config.yaml
num_hidden_layers: 11
hidden_size: 384
num_attention_heads: 6
num_key_value_heads: 6
head_dim: 64
intermediate_size: 2048
vocab_size: 8192
hidden_act: "swiglu"
norm: "rmsnorm"
norm_place: "pre"
norm_eps: 1e-06
positions: "rope"
rope_theta: 32400.0
rope_fraction: 0.5
qk_norm: false
attn_scale: 0.125
bias: "none"
tie_word_embeddings: false
parallel_block: false
init: "uniform"
init_std_qkv: 0.0198
init_std_o: 0.00423
init_std_up: 0.0198
init_std_down: 0.00183
optimizer: "soap_variant"
learning_rate: 0.00211
lr_mult_qkv: 0.7
beta1: 0.95
beta2: 0.95
lr_head: 0.00668
max_grad_norm: 2.0
warmup_steps: 200
schedule: "cos"
final_lr_fraction: 0.03
batch_tokens: [32768, 65536, 98304]
max_seq_len: 1024
doc_mask: true
train_tokens: 284700000
max_steps: 4688
dataset: "wikipedia_en"
Each number is 200 + 20 x the weight over the matrix's rms, rounded and kept within 0 to 999. Layers, rows and columns count from 0.

# down: layer 7 MLP down (transposed), 2048x384, rms 0.093, rows 471-488, columns 0-127
# gate: layer 7 MLP gate, 2048x384, rms 0.0977, rows 472-489, columns 0-127
# up: layer 7 MLP up, 2048x384, rms 0.0973, rows 472-489, columns 0-127
down471,235,178,204,225,190,182,164,226,168,196,177,201,172,206,197,197,182,228,157,214,226,165,176,213,183,210,199,208,201,182,208,183,186,184,206,190,199,193,213,230,170,183,174,199,231,226,185,183,183,207,168,184,172,202,171,169,200,182,196,201,225,207,239,214,224,218,200,206,173,192,229,187,223,223,206,211,212,223,178,162,184,185,166,220,192,223,218,171,199,200,206,216,214,219,158,225,223,212,229,216,194,214,184,200,189,176,181,210,188,213,206,193,158,221,205,192,182,185,198,196,197,205,198,214,178,212,176,214
gate472,181,240,194,186,186,212,204,186,191,184,197,217,215,187,194,213,223,198,187,206,216,186,204,180,185,192,231,224,195,236,195,190,188,198,202,191,186,191,210,178,211,182,227,192,160,183,155,204,227,215,187,202,187,202,203,196,189,206,208,207,202,232,206,207,189,163,196,219,231,216,205,209,184,242,162,234,204,147,218,229,196,201,162,215,242,196,213,201,222,207,241,195,217,229,202,214,164,214,201,202,200,236,211,210,197,195,187,204,194,207,182,204,188,209,214,172,187,199,218,175,233,169,173,240,178,220,206,175
up472,206,226,198,190,190,177,176,176,208,181,181,204,205,204,161,209,198,209,197,173,194,179,214,207,196,199,230,182,208,230,200,213,179,226,197,158,190,180,231,209,164,195,196,193,207,164,210,210,191,178,183,175,214,210,198,188,208,204,211,181,189,211,197,224,195,221,198,200,186,213,176,209,225,182,215,215,161,185,227,209,234,216,194,215,197,210,211,203,209,186,238,156,213,197,183,205,203,168,205,176,181,187,185,216,208,222,211,216,210,253,177,195,185,196,217,198,213,186,196,179,226,213,195,221,191,212,222,196
down472,179,184,175,205,208,199,207,217,230,220,202,201,234,177,184,175,172,193,193,219,216,225,203,197,225,205,201,166,237,192,210,205,215,212,217,200,229,199,180,178,206,211,192,174,203,203,205,223,172,157,213,219,229,190,201,174,171,190,211,185,177,181,175,227,178,227,192,205,180,232,184,235,196,183,205,193,218,252,203,179,230,175,232,204,158,237,224,215,173,204,198,176,179,201,158,203,210,219,223,186,188,175,203,178,205,219,213,203,168,181,197,179,172,178,216,214,221,190,219,230,175,215,196,172,204,194,174,220
gate473,196,211,176,196,210,188,202,214,210,207,208,182,217,218,191,177,213,211,166,223,217,186,200,203,213,215,207,196,159,198,190,183,211,198,213,201,199,220,219,205,213,184,233,196,171,211,183,229,230,198,196,193,184,191,198,202,214,233,203,176,199,205,223,196,251,218,201,179,190,190,187,211,197,186,214,175,221,176,219,194,204,195,194,216,214,175,173,232,219,196,199,199,169,201,191,181,171,187,190,223,169,208,205,195,203,194,209,198,166,202,235,204,201,228,189,194,208,197,206,208,198,184,188,166,195,177,192,193
up473,225,190,204,240,210,189,208,203,194,196,220,207,215,214,188,203,184,212,222,189,200,199,192,196,214,213,205,174,183,214,224,204,207,189,203,196,191,186,227,174,210,192,219,193,194,213,193,200,235,201,193,183,184,159,208,211,197,161,195,193,206,210,204,219,215,204,207,214,174,226,186,185,175,223,200,166,205,190,215,185,189,188,227,184,181,177,223,211,208,166,214,181,200,200,196,174,203,192,190,216,186,198,195,185,203,184,179,181,206,225,214,195,196,243,178,203,210,214,202,210,219,210,204,198,196,163,205,222
down473,169,200,167,185,222,190,208,207,200,163,179,226,207,249,198,194,214,181,196,217,173,193,209,200,179,204,183,170,176,187,181,172,197,215,214,188,191,194,204,209,186,188,202,192,214,178,211,205,206,181,205,189,171,229,176,203,200,187,188,196,170,212,172,185,179,189,198,204,182,220,226,192,226,202,182,236,203,208,228,190,206,185,180,198,209,200,192,195,223,205,203,202,166,215,224,217,182,224,204,183,197,195,199,167,193,237,200,193,199,181,170,192,201,184,203,206,208,198,195,194,196,204,198,211,200,196,190,210
gate474,163,223,139,228,221,195,242,176,159,181,238,197,190,240,172,211,218,145,192,158,208,217,195,198,179,191,210,197,222,206,189,168,196,216,225,192,177,177,182,203,185,166,196,165,187,211,182,207,192,224,187,191,175,171,205,182,167,181,201,223,201,148,228,201,213,227,206,210,204,197,222,221,207,182,191,177,214,195,195,216,213,204,205,198,196,207,224,148,199,181,189,201,188,214,181,174,186,212,216,212,195,197,213,204,216,168,202,206,172,176,208,197,178,212,195,199,205,216,203,198,197,208,188,219,215,193,172,196
up474,186,234,183,212,226,194,202,173,218,202,250,180,216,193,237,192,199,196,202,208,206,218,192,172,203,185,182,199,199,217,193,198,202,232,198,193,191,193,186,186,194,189,186,195,217,205,193,187,171,231,202,193,167,210,212,203,220,208,199,231,193,194,202,212,225,209,183,220,205,207,191,234,201,141,214,198,193,198,216,218,204,171,206,146,208,204,189,180,191,217,221,226,182,181,188,198,214,207,195,172,184,230,206,213,234,211,219,228,192,180,183,192,196,201,176,199,212,240,212,218,249,181,204,231,222,213,148,234
down474,207,190,222,224,205,190,208,224,202,211,206,206,249,157,237,233,232,200,166,231,192,208,213,220,190,211,228,210,209,191,208,187,194,207,205,221,207,189,192,210,189,237,199,208,214,209,182,217,184,210,197,181,229,191,198,190,174,191,199,200,200,197,230,203,178,220,209,167,192,202,230,223,211,204,196,163,186,210,219,214,179,210,190,176,212,187,237,193,210,219,195,208,245,197,193,175,195,197,193,159,223,196,202,140,226,185,183,224,181,188,219,205,231,217,209,201,198,204,177,171,182,194,222,168,175,178,195,232
gate475,210,197,180,208,218,194,220,224,195,215,205,197,199,199,183,205,235,230,165,219,225,229,207,202,196,174,227,229,189,201,195,172,225,171,224,204,179,184,200,204,173,217,204,197,185,215,216,155,216,192,217,205,201,173,205,196,197,227,198,182,195,201,205,203,195,196,208,195,233,228,215,191,193,171,216,202,225,204,185,230,200,226,194,184,196,191,216,220,229,222,199,204,199,186,200,190,184,201,213,172,199,189,162,201,229,171,199,202,230,194,189,212,214,210,208,217,203,195,205,197,157,229,200,221,186,180,183,190
up475,197,186,164,231,204,194,200,218,206,218,214,177,224,159,146,179,204,172,192,235,220,199,178,243,212,172,176,221,228,206,193,242,222,153,198,226,188,202,197,202,207,228,191,172,199,225,198,160,195,185,205,216,189,193,219,215,181,208,207,185,188,206,185,194,186,202,183,218,208,194,189,201,211,183,157,220,218,192,200,214,193,196,205,184,209,192,239,195,179,187,179,198,201,207,206,180,221,209,222,189,164,168,204,195,181,190,173,206,209,201,192,191,170,226,182,210,192,166,201,210,171,196,190,207,185,199,234,190
down475,190,198,192,157,169,195,214,164,193,193,194,208,171,224,206,201,226,174,218,189,216,201,228,185,214,196,205,188,209,197,174,228,227,174,194,198,215,193,199,192,202,241,196,192,179,218,207,195,219,162,206,196,210,197,198,211,209,207,232,233,208,190,221,217,177,181,190,213,191,206,230,209,236,162,193,216,233,184,187,184,211,191,192,159,183,199,203,203,173,232,177,193,181,204,227,222,197,190,157,222,191,203,203,192,205,205,190,208,256,213,190,219,206,218,208,214,214,204,210,207,234,211,234,259,217,199,197,220
gate476,172,203,229,192,223,199,199,220,224,218,217,205,173,227,210,220,193,203,203,215,208,224,194,182,185,196,208,202,175,170,201,167,189,202,207,209,181,234,214,197,225,185,211,209,218,187,228,200,194,210,202,169,202,193,202,187,190,198,199,208,194,203,192,169,176,211,211,183,195,192,211,220,219,215,194,219,218,179,188,208,234,210,150,200,187,231,192,260,222,227,154,183,242,188,233,201,200,184,196,202,205,206,160,197,238,188,229,241,191,195,204,226,202,185,185,210,192,213,175,191,211,192,188,188,206,216,193,207
up476,236,194,195,238,183,194,210,209,194,212,197,236,201,158,154,184,207,185,223,183,208,167,187,208,179,205,195,207,217,207,219,195,195,193,217,205,207,175,191,196,173,195,228,209,187,211,170,205,220,181,210,190,209,211,209,192,208,211,174,185,194,187,205,227,238,188,192,226,206,225,218,203,200,179,161,204,166,180,196,199,173,190,224,188,231,238,222,155,200,217,225,177,181,182,191,182,155,204,190,210,184,212,195,225,186,208,164,177,183,199,209,158,153,220,200,166,238,182,207,235,207,189,197,191,207,201,184,174
down476,184,202,194,241,218,182,189,199,199,170,199,205,171,179,191,207,182,205,194,203,186,184,192,175,200,227,221,208,186,211,192,196,195,213,222,229,202,186,174,199,209,204,176,246,199,213,207,205,195,199,223,226,214,213,176,222,188,212,202,201,233,227,183,187,223,213,226,223,174,166,210,177,202,177,201,206,160,221,189,230,212,189,180,202,215,206,206,210,177,227,202,229,222,216,225,185,203,202,230,229,261,228,181,233,215,215,164,208,178,211,225,195,203,197,201,221,214,213,201,221,207,238,179,243,174,232,206,208
gate477,143,207,183,192,223,171,228,235,227,204,173,206,209,208,209,179,205,169,187,194,177,177,193,213,219,204,200,221,192,151,222,217,180,164,204,163,198,206,212,208,202,234,221,209,155,222,200,206,182,203,221,165,180,206,199,200,192,237,206,177,219,204,176,231,208,198,215,183,214,173,204,222,217,194,229,186,205,192,216,231,225,177,215,187,187,195,173,214,209,169,175,220,204,185,206,193,218,218,204,201,181,198,175,199,213,213,234,200,178,215,212,167,189,234,224,223,202,218,207,210,223,174,177,232,180,194,191,229
up477,188,166,165,174,236,167,212,229,190,203,186,210,205,206,212,173,160,185,219,151,176,209,175,238,199,154,188,205,215,173,209,207,134,169,198,200,190,164,208,191,187,205,226,195,211,229,213,215,189,221,215,206,185,262,209,202,234,227,214,190,234,197,208,206,195,189,179,186,229,221,215,224,204,218,191,176,170,210,194,233,247,169,218,211,179,234,190,209,214,184,184,240,234,181,221,198,209,200,222,192,163,198,196,185,207,216,246,188,172,203,199,180,176,215,245,209,197,194,207,199,204,187,198,211,183,211,196,199
down477,234,203,197,180,198,199,212,257,212,225,176,189,220,197,234,181,219,202,230,221,213,231,215,188,227,163,185,182,204,204,217,219,224,228,231,185,182,210,200,213,169,232,206,195,169,195,199,204,215,199,169,201,206,227,151,207,211,193,192,199,217,158,172,206,195,203,226,233,202,203,211,199,173,210,191,236,193,225,256,175,215,174,211,225,166,225,189,239,206,199,233,190,218,205,196,207,204,213,214,193,195,184,223,202,175,187,176,211,202,212,187,248,195,156,173,173,189,203,216,216,217,214,195,195,198,208,250,217
gate478,206,216,213,215,199,162,234,209,192,206,162,204,172,180,170,203,242,226,223,217,205,179,214,200,237,229,218,189,233,186,215,185,215,170,211,230,217,221,220,208,181,232,201,194,210,237,192,220,207,182,206,190,203,164,185,212,199,183,239,205,216,217,183,174,189,184,189,210,220,203,218,204,207,223,212,155,198,183,210,201,185,164,177,213,191,200,179,191,195,160,221,212,187,196,163,188,208,219,187,210,160,183,186,156,198,172,194,166,196,232,189,182,194,233,230,223,205,224,217,249,206,193,175,189,221,201,218,186
up478,157,159,154,196,192,199,179,186,229,187,188,201,191,234,216,222,228,210,181,202,215,193,191,198,195,200,201,205,207,209,201,192,159,176,206,167,178,212,187,210,201,199,170,188,193,180,199,192,186,209,218,215,198,214,191,200,190,185,193,183,187,220,201,200,226,230,179,200,184,218,203,235,202,209,198,229,182,192,211,147,234,174,192,211,220,205,187,229,195,215,209,174,185,216,151,193,187,198,224,155,203,215,186,197,195,198,201,258,187,199,195,225,206,185,178,213,229,170,217,181,193,224,186,200,217,161,184,204
down478,195,194,169,183,187,213,210,219,256,217,179,201,192,185,228,176,233,184,215,214,190,211,188,200,179,207,195,178,165,182,166,206,205,189,210,253,165,173,207,153,231,193,165,175,173,182,174,180,186,179,192,188,197,205,207,184,192,175,206,186,203,209,159,178,198,222,242,170,239,208,208,207,198,230,220,192,216,178,212,188,212,199,223,195,202,195,177,208,220,192,227,197,207,208,192,214,181,221,245,206,176,198,176,197,214,175,181,202,223,195,200,203,180,181,155,199,189,223,181,219,229,172,212,209,232,212,223,196
gate479,199,164,205,231,209,193,208,200,204,222,216,234,207,194,213,190,204,200,249,204,185,209,204,218,237,178,207,204,221,198,199,201,210,194,188,187,204,184,220,196,201,207,184,223,172,187,207,203,195,199,179,203,196,185,196,198,219,170,222,173,177,207,200,188,207,183,171,210,195,192,199,173,207,192,244,203,201,182,191,197,213,205,224,215,196,216,186,172,191,213,196,191,194,190,202,183,205,196,196,203,209,172,205,207,220,227,167,219,207,183,198,199,187,182,212,197,202,201,228,193,191,171,220,182,219,205,209,190
up479,220,190,204,200,229,262,207,183,213,202,225,209,214,169,186,198,176,195,162,166,225,203,247,189,180,209,234,193,236,230,186,193,212,210,209,223,192,248,213,232,219,230,220,168,188,214,203,188,197,194,205,214,167,191,217,192,176,168,205,195,240,190,197,208,187,224,191,196,181,219,201,196,219,198,184,196,172,189,159,207,203,182,177,199,196,202,202,222,220,233,211,215,215,190,219,192,191,209,200,179,222,193,209,183,181,217,182,198,208,204,224,234,191,211,214,221,241,198,197,195,193,220,210,203,224,206,210,195
down479,220,162,212,198,181,183,210,191,214,205,220,211,188,201,209,210,240,187,226,190,189,203,190,225,219,184,214,218,184,197,213,196,207,216,176,193,220,161,201,138,198,211,177,223,192,195,221,173,207,203,205,222,178,214,179,191,205,200,208,194,201,210,191,203,200,200,202,222,183,171,191,181,183,181,238,193,217,190,210,196,195,207,169,243,199,212,181,214,191,189,179,191,194,240,210,201,223,231,213,230,181,221,206,184,189,204,202,211,193,189,188,182,254,216,217,181,217,206,226,184,184,188,212,190,238,215,209,213
gate480,171,206,195,195,154,196,198,225,199,215,203,189,215,244,215,199,187,226,207,182,236,188,182,167,178,231,199,225,202,217,173,163,172,175,187,195,194,185,191,204,230,176,225,237,226,210,215,204,205,189,199,192,194,211,202,242,222,277,201,195,187,203,170,244,232,190,181,201,217,201,248,216,185,188,184,222,207,190,198,225,175,182,228,248,202,177,183,213,159,191,150,215,200,166,193,246,154,224,192,168,211,179,217,212,213,195,186,225,198,217,195,196,183,197,183,204,189,173,207,212,193,184,216,208,196,229,212,174
up480,218,216,194,217,246,183,212,207,194,197,228,222,219,205,189,219,220,171,207,218,134,229,169,224,175,184,232,221,237,197,210,202,196,206,220,197,179,180,177,223,229,177,210,188,155,205,197,181,206,233,188,178,193,190,232,162,173,176,171,176,192,204,233,205,193,206,198,211,183,175,171,172,195,244,196,183,192,196,234,224,200,185,191,185,181,218,237,184,238,184,204,179,195,225,200,171,200,204,198,245,215,147,176,178,190,182,183,167,214,195,206,219,214,202,219,218,161,214,199,156,200,244,181,203,183,222,194,195
down480,181,202,232,183,245,202,215,199,194,184,221,199,218,157,232,232,203,171,222,201,209,219,193,200,191,189,184,186,183,189,239,182,223,215,169,185,194,179,203,219,197,210,206,152,181,210,209,259,185,176,188,215,210,184,228,212,188,236,204,189,221,191,238,226,203,224,220,198,169,193,196,220,184,200,199,201,204,201,187,192,222,213,211,191,169,202,201,225,238,173,228,204,181,216,184,182,229,199,215,190,210,203,186,194,201,183,213,173,201,221,243,202,190,225,215,205,202,210,213,192,219,226,210,205,160,195,165,203
gate481,208,188,189,238,193,221,206,177,161,196,230,207,204,199,196,190,208,196,223,212,225,202,196,197,166,210,210,211,190,205,198,191,222,194,187,184,241,177,204,202,191,206,181,215,200,201,174,158,180,192,183,243,188,167,207,202,227,209,185,184,188,182,235,190,159,213,224,190,183,190,171,203,232,215,207,180,187,222,195,217,192,216,203,225,234,230,167,181,186,174,211,191,223,175,217,228,177,205,215,165,204,201,165,174,215,165,234,223,244,173,207,198,210,195,183,210,204,176,194,217,182,227,234,198,222,206,212,202
up481,182,204,220,207,204,174,154,216,193,232,188,193,186,182,196,178,195,221,182,192,214,225,196,192,234,215,190,182,202,221,209,210,205,241,204,248,222,217,236,206,215,175,231,240,234,216,194,192,232,209,218,203,179,229,185,205,205,216,205,199,218,196,210,183,190,197,177,208,189,169,193,196,159,213,196,203,213,209,196,198,187,189,180,187,170,219,194,178,200,242,200,192,230,211,221,180,190,200,189,219,208,197,220,232,158,197,185,171,217,210,222,191,208,200,203,213,234,193,191,219,170,184,199,206,217,215,203,189
down481,199,204,204,200,194,225,187,201,187,225,230,219,213,216,209,214,201,171,167,178,206,198,237,204,186,176,156,205,211,210,189,226,225,191,195,177,176,189,175,209,183,188,203,195,205,200,231,179,214,213,203,223,229,200,184,173,192,177,210,204,198,186,182,213,200,215,194,183,224,219,212,211,241,202,173,185,248,217,202,196,195,194,223,211,207,162,206,209,171,214,182,185,198,218,229,189,198,198,224,240,188,166,197,211,193,210,219,200,206,174,215,175,181,195,219,194,199,184,228,173,235,211,189,211,203,202,195,202
gate482,160,219,218,197,196,194,168,179,199,206,221,200,174,168,165,210,193,194,176,174,195,223,166,207,204,187,242,179,205,194,185,200,220,181,205,190,221,206,202,189,152,211,181,209,205,162,183,229,217,204,228,181,229,194,206,208,198,211,196,231,222,227,204,228,209,222,216,193,247,210,147,212,160,199,190,206,176,190,232,220,176,205,184,199,225,223,207,179,186,180,190,216,188,186,211,197,206,163,207,232,217,214,184,210,183,207,200,236,206,214,203,189,210,214,207,179,170,199,215,225,179,193,194,191,167,235,206,188
up482,185,251,214,184,194,209,200,187,209,195,229,215,209,185,199,210,207,178,205,207,193,236,196,210,196,186,222,202,227,215,171,225,221,185,203,220,198,207,174,161,190,219,190,170,212,167,213,238,191,184,193,167,212,184,207,204,232,220,184,200,197,201,208,210,213,200,209,215,210,183,138,189,219,210,212,189,214,198,209,234,174,200,220,197,210,197,232,216,223,164,202,144,224,226,197,187,229,164,191,213,194,217,196,197,178,186,179,216,214,191,164,184,181,183,205,226,171,194,179,197,170,174,213,222,218,229,201,181
down482,181,201,204,195,219,187,185,213,201,164,194,191,200,173,173,216,220,206,235,230,198,226,199,201,166,218,217,217,187,211,201,174,225,182,192,219,219,207,227,168,188,186,196,148,235,211,218,229,181,184,201,170,237,190,182,198,211,211,195,211,231,184,180,229,210,195,201,176,196,178,188,200,206,179,211,181,173,212,192,199,196,228,197,207,187,231,219,221,232,199,213,209,203,189,188,193,188,186,212,183,199,192,213,177,199,200,174,185,228,220,161,230,217,240,160,205,177,196,159,158,204,194,178,205,200,200,137,201
gate483,237,192,160,164,205,229,241,220,191,213,188,186,221,222,185,205,183,193,229,196,208,218,209,220,205,200,251,208,214,219,239,200,166,230,183,203,194,192,183,175,242,182,165,197,205,214,210,220,203,176,229,178,223,223,205,169,219,191,168,206,193,226,207,190,176,178,198,203,179,196,163,195,216,209,210,191,213,194,177,220,181,203,207,177,172,227,201,151,224,222,207,196,188,224,207,212,224,213,211,194,199,214,191,202,222,201,203,202,199,191,223,198,193,210,195,196,219,185,171,214,178,207,224,164,234,227,198,191
up483,215,179,189,240,231,248,208,189,194,205,163,198,200,204,209,198,237,214,166,196,218,184,203,194,214,211,207,203,184,225,207,190,195,209,206,216,160,199,160,211,229,237,184,178,200,218,173,218,210,209,187,179,204,201,206,191,199,191,198,225,226,168,220,198,212,197,170,202,225,182,205,197,177,201,201,183,156,188,201,219,208,200,186,173,205,186,246,196,192,200,224,195,183,210,207,182,228,193,193,201,193,202,202,179,235,159,238,183,189,198,228,212,177,211,206,247,201,184,180,204,216,220,200,197,199,203,193,191
down483,181,204,177,224,190,221,193,175,220,200,221,191,194,198,202,200,175,208,218,209,223,250,199,156,186,175,242,217,202,218,230,230,197,218,172,189,191,177,178,202,231,220,198,207,147,230,203,181,230,224,205,222,204,179,179,199,202,209,175,202,185,180,207,211,195,219,156,163,200,203,214,195,221,202,207,171,190,189,196,212,207,187,190,213,191,200,221,223,225,187,200,212,162,201,193,213,192,196,192,211,209,179,226,189,200,178,200,170,190,199,218,189,169,190,176,200,218,243,159,199,202,212,217,176,213,194,216,180
gate484,207,213,229,211,203,197,245,204,172,162,198,200,205,223,214,229,223,201,197,155,188,207,175,173,205,206,225,222,167,208,200,206,190,195,183,220,225,204,196,231,191,179,234,225,196,182,210,182,196,239,212,197,221,198,200,171,193,179,191,219,211,176,160,241,173,231,199,194,219,202,239,178,231,243,249,186,213,212,227,222,175,210,164,263,209,193,253,178,185,219,202,188,196,225,192,206,226,208,211,207,173,230,218,195,198,193,202,189,195,150,203,220,198,208,234,203,185,180,201,221,183,225,224,195,194,182,182,221
up484,204,238,207,188,190,196,199,149,210,177,217,184,188,216,202,215,194,203,236,177,178,195,164,206,210,194,177,185,174,167,192,154,181,171,188,186,231,163,215,192,221,195,202,232,228,173,185,208,260,181,171,188,210,228,199,217,185,181,182,210,224,226,146,275,210,234,189,177,178,195,220,173,224,232,221,200,198,235,188,243,181,210,170,232,216,210,215,201,183,214,174,179,186,179,210,190,202,217,197,176,198,200,200,191,225,184,181,161,178,179,174,203,221,211,198,180,198,162,199,221,193,198,179,218,199,207,210,196
down484,228,191,198,196,213,195,195,170,184,204,188,219,218,202,228,204,160,225,200,173,231,194,238,177,237,198,209,191,218,206,214,193,224,189,205,194,191,202,232,199,188,231,177,216,208,187,210,197,224,162,152,199,192,251,192,234,192,209,206,186,182,169,150,193,221,212,236,217,191,191,186,181,201,202,190,178,196,182,205,201,181,162,199,194,180,208,232,163,205,169,209,223,178,203,230,194,152,228,145,206,215,201,178,213,229,211,232,178,202,213,234,216,197,165,198,228,199,148,192,186,217,193,226,209,172,233,212,203
gate485,217,228,193,211,180,197,204,188,192,195,207,202,183,198,177,200,179,220,225,230,211,157,183,223,169,165,192,144,203,166,151,210,186,197,207,179,193,177,228,206,197,197,236,210,223,228,181,197,202,238,227,193,185,212,213,206,235,171,181,181,223,210,240,222,160,171,193,187,177,181,199,255,230,182,185,236,209,211,165,234,212,245,138,172,216,186,145,147,203,230,179,168,220,187,203,174,193,212,185,213,194,176,198,198,210,212,197,204,206,211,200,192,219,183,211,198,189,212,210,211,233,186,214,201,234,215,216,225
up485,206,211,190,195,178,196,202,217,192,234,203,207,202,208,183,197,237,185,177,207,228,223,200,201,182,197,178,159,183,226,210,204,205,143,210,197,194,208,192,236,185,223,200,201,234,213,218,169,186,134,169,161,190,222,198,184,200,206,160,174,215,218,243,206,215,189,153,200,200,216,197,161,190,213,183,195,187,214,226,187,184,199,263,188,190,195,179,230,253,171,190,180,155,219,186,202,236,182,207,183,205,178,200,208,189,213,196,195,229,226,220,189,221,224,177,185,248,206,191,173,226,226,209,172,212,220,166,197
down485,194,203,220,190,232,218,207,221,210,165,207,158,215,189,188,176,209,221,212,206,208,228,186,185,173,181,181,238,209,187,224,189,166,211,214,153,201,200,173,166,173,219,213,176,199,222,186,219,173,191,174,199,185,169,200,195,226,168,184,183,209,203,195,175,186,205,205,241,208,197,207,195,211,222,231,198,237,205,205,183,190,235,208,220,169,215,191,209,207,175,194,217,203,201,201,227,191,210,197,206,197,209,246,218,205,186,174,208,209,171,216,206,182,195,227,223,206,212,191,185,186,207,200,235,172,225,191,194
gate486,190,209,180,192,243,239,206,220,205,216,188,207,208,211,202,220,171,188,185,207,154,214,186,176,183,203,212,179,184,205,175,191,180,179,175,176,241,218,219,210,237,187,238,225,203,238,172,201,217,202,194,180,202,184,205,201,220,197,184,173,212,220,187,222,204,220,212,216,192,193,192,216,191,223,224,205,200,141,212,172,225,242,202,199,230,197,213,187,198,198,188,199,187,192,203,210,157,219,227,173,204,189,181,173,190,222,190,226,202,226,226,201,209,201,170,213,205,197,209,224,172,199,169,193,178,185,182,202
up486,195,195,194,217,236,181,215,205,193,227,196,189,214,215,187,203,206,186,192,201,172,236,238,204,188,211,242,219,207,199,205,191,203,216,192,206,198,217,218,173,193,201,221,202,235,203,214,183,202,191,220,198,211,232,170,222,188,216,200,245,195,167,218,227,235,206,200,212,212,240,192,229,205,201,226,196,191,204,197,192,188,200,223,189,224,205,197,214,178,199,222,217,179,184,182,240,215,229,210,205,193,192,200,173,189,238,207,192,203,221,218,198,189,215,178,220,181,166,209,225,216,193,189,196,173,231,174,214
down486,219,200,191,201,187,200,213,212,213,265,172,198,207,197,183,228,234,180,225,238,159,183,206,198,200,205,203,194,192,176,203,211,162,187,179,200,227,221,210,189,183,214,217,203,211,229,188,200,226,199,205,197,181,191,167,176,218,183,202,223,224,192,218,209,222,213,207,177,176,208,184,181,129,199,190,209,206,184,213,166,200,228,236,218,208,204,218,191,228,203,145,189,202,213,219,208,185,252,211,200,176,226,198,187,190,183,184,203,245,167,206,231,197,202,168,193,220,213,202,226,179,172,221,226,229,217,213,223
gate487,194,224,196,214,171,221,185,224,186,199,233,214,193,170,163,231,213,198,209,165,186,212,181,225,225,206,208,196,218,184,215,212,160,203,196,227,211,165,158,233,202,224,190,211,221,205,174,190,206,202,222,221,178,216,223,239,185,208,199,189,205,181,209,205,207,235,178,191,194,172,189,178,190,220,213,193,198,226,165,200,206,162,208,202,193,223,199,170,162,196,211,225,212,222,189,193,202,242,184,198,172,202,236,231,193,161,204,199,178,194,222,192,191,188,178,200,221,214,219,209,212,201,201,210,162,203,228,202
up487,186,184,204,136,192,212,205,187,174,236,195,185,183,194,204,184,223,201,193,188,201,192,192,177,213,224,173,171,186,183,206,197,195,172,167,215,180,203,187,220,152,176,206,203,203,228,199,195,196,169,224,239,224,225,164,198,241,233,194,242,159,211,199,208,181,215,212,191,175,196,218,197,163,192,211,218,184,208,204,189,194,207,195,193,195,190,177,196,174,172,213,209,202,226,192,223,186,183,168,210,201,200,217,199,198,213,170,205,216,237,210,222,230,188,216,221,168,240,226,211,207,199,198,163,186,245,154,172
down487,222,191,217,196,198,192,206,180,181,188,198,224,208,240,165,197,211,208,225,202,194,170,176,193,204,203,166,196,197,185,185,211,220,206,225,212,172,249,187,196,197,181,218,211,130,210,169,211,189,184,237,211,214,226,164,219,206,219,184,195,203,200,172,181,181,196,217,199,219,209,242,186,204,186,179,186,202,222,201,210,205,203,197,218,177,191,189,215,180,199,242,172,213,201,199,200,177,177,171,206,203,213,232,166,239,200,195,189,187,194,180,203,214,202,218,230,172,207,215,185,198,154,223,185,193,225,209,205
gate488,177,214,168,218,252,182,196,218,174,215,217,208,215,194,213,187,230,202,229,203,208,215,208,210,227,212,245,184,210,167,198,232,227,227,203,179,255,205,190,196,184,218,183,215,172,192,178,217,203,227,178,238,209,214,208,235,208,217,142,181,207,205,221,204,183,171,217,186,183,200,224,191,245,216,219,217,193,216,203,179,237,188,165,205,167,208,209,213,206,208,212,176,216,168,229,230,203,207,185,164,193,200,157,218,215,217,190,215,204,198,177,221,186,239,185,179,203,260,213,190,219,171,195,214,178,219,219,215
up488,201,197,169,219,231,178,190,165,233,182,212,207,213,212,222,214,219,208,203,194,154,245,142,208,236,181,238,184,191,200,211,203,203,219,193,196,228,282,182,150,162,195,176,192,219,194,188,221,188,191,193,212,211,226,177,181,204,196,158,206,222,196,215,210,178,190,209,176,179,212,228,193,222,232,187,226,177,173,222,204,226,207,206,211,193,220,219,239,191,184,174,222,223,224,205,173,162,190,205,165,206,207,177,186,233,193,221,227,211,147,206,223,196,219,224,184,192,221,225,177,195,172,201,188,225,235,218,206
down488,189,206,191,190,199,179,225,213,186,160,210,201,200,191,228,218,221,200,203,199,168,179,226,186,188,173,232,204,160,185,175,191,221,228,223,217,196,195,189,212,197,211,194,216,188,204,157,199,204,221,182,187,223,202,193,197,170,208,184,169,213,194,249,206,187,194,226,161,211,186,214,197,199,181,205,196,185,176,207,201,201,184,194,190,174,213,209,149,241,209,227,190,221,201,203,219,171,192,186,212,207,185,213,172,219,206,221,183,227,205,209,203,185,184,234,217,180,238,202,246,178,199,218,251,221,205,195,215
gate489,197,178,191,205,225,191,178,242,161,183,206,181,202,192,244,214,164,211,199,182,220,199,189,199,180,210,196,212,176,223,192,193,177,223,220,218,232,219,202,190,181,212,175,197,201,187,201,199,191,170,223,206,219,194,191,203,192,202,160,206,243,179,185,185,186,226,205,150,219,204,167,229,170,186,189,188,205,201,195,205,200,196,244,204,170,177,226,260,198,204,188,188,203,197,188,198,217,221,233,177,185,201,210,225,211,171,200,196,205,201,260,231,192,189,232,209,194,149,222,226,207,223,184,214,204,204,214,214
up489,225,196,231,195,189,188,195,152,170,172,207,197,183,209,201,180,229,189,183,201,197,177,170,217,247,183,232,188,238,212,196,136,212,199,189,147,207,171,220,241,200,216,227,220,192,190,210,184,183,212,207,144,163,198,210,169,218,197,207,205,179,195,205,197,197,187,143,235,189,177,217,225,221,216,230,210,198,184,172,190,183,209,208,232,204,213,184,171,223,197,199,225,197,223,177,183,221,178,200,162,199,215,212,198,200,181,188,189,206,165,154,182,207,204,199,158,203,198,208,252,173,198,184,156,180,191,193,179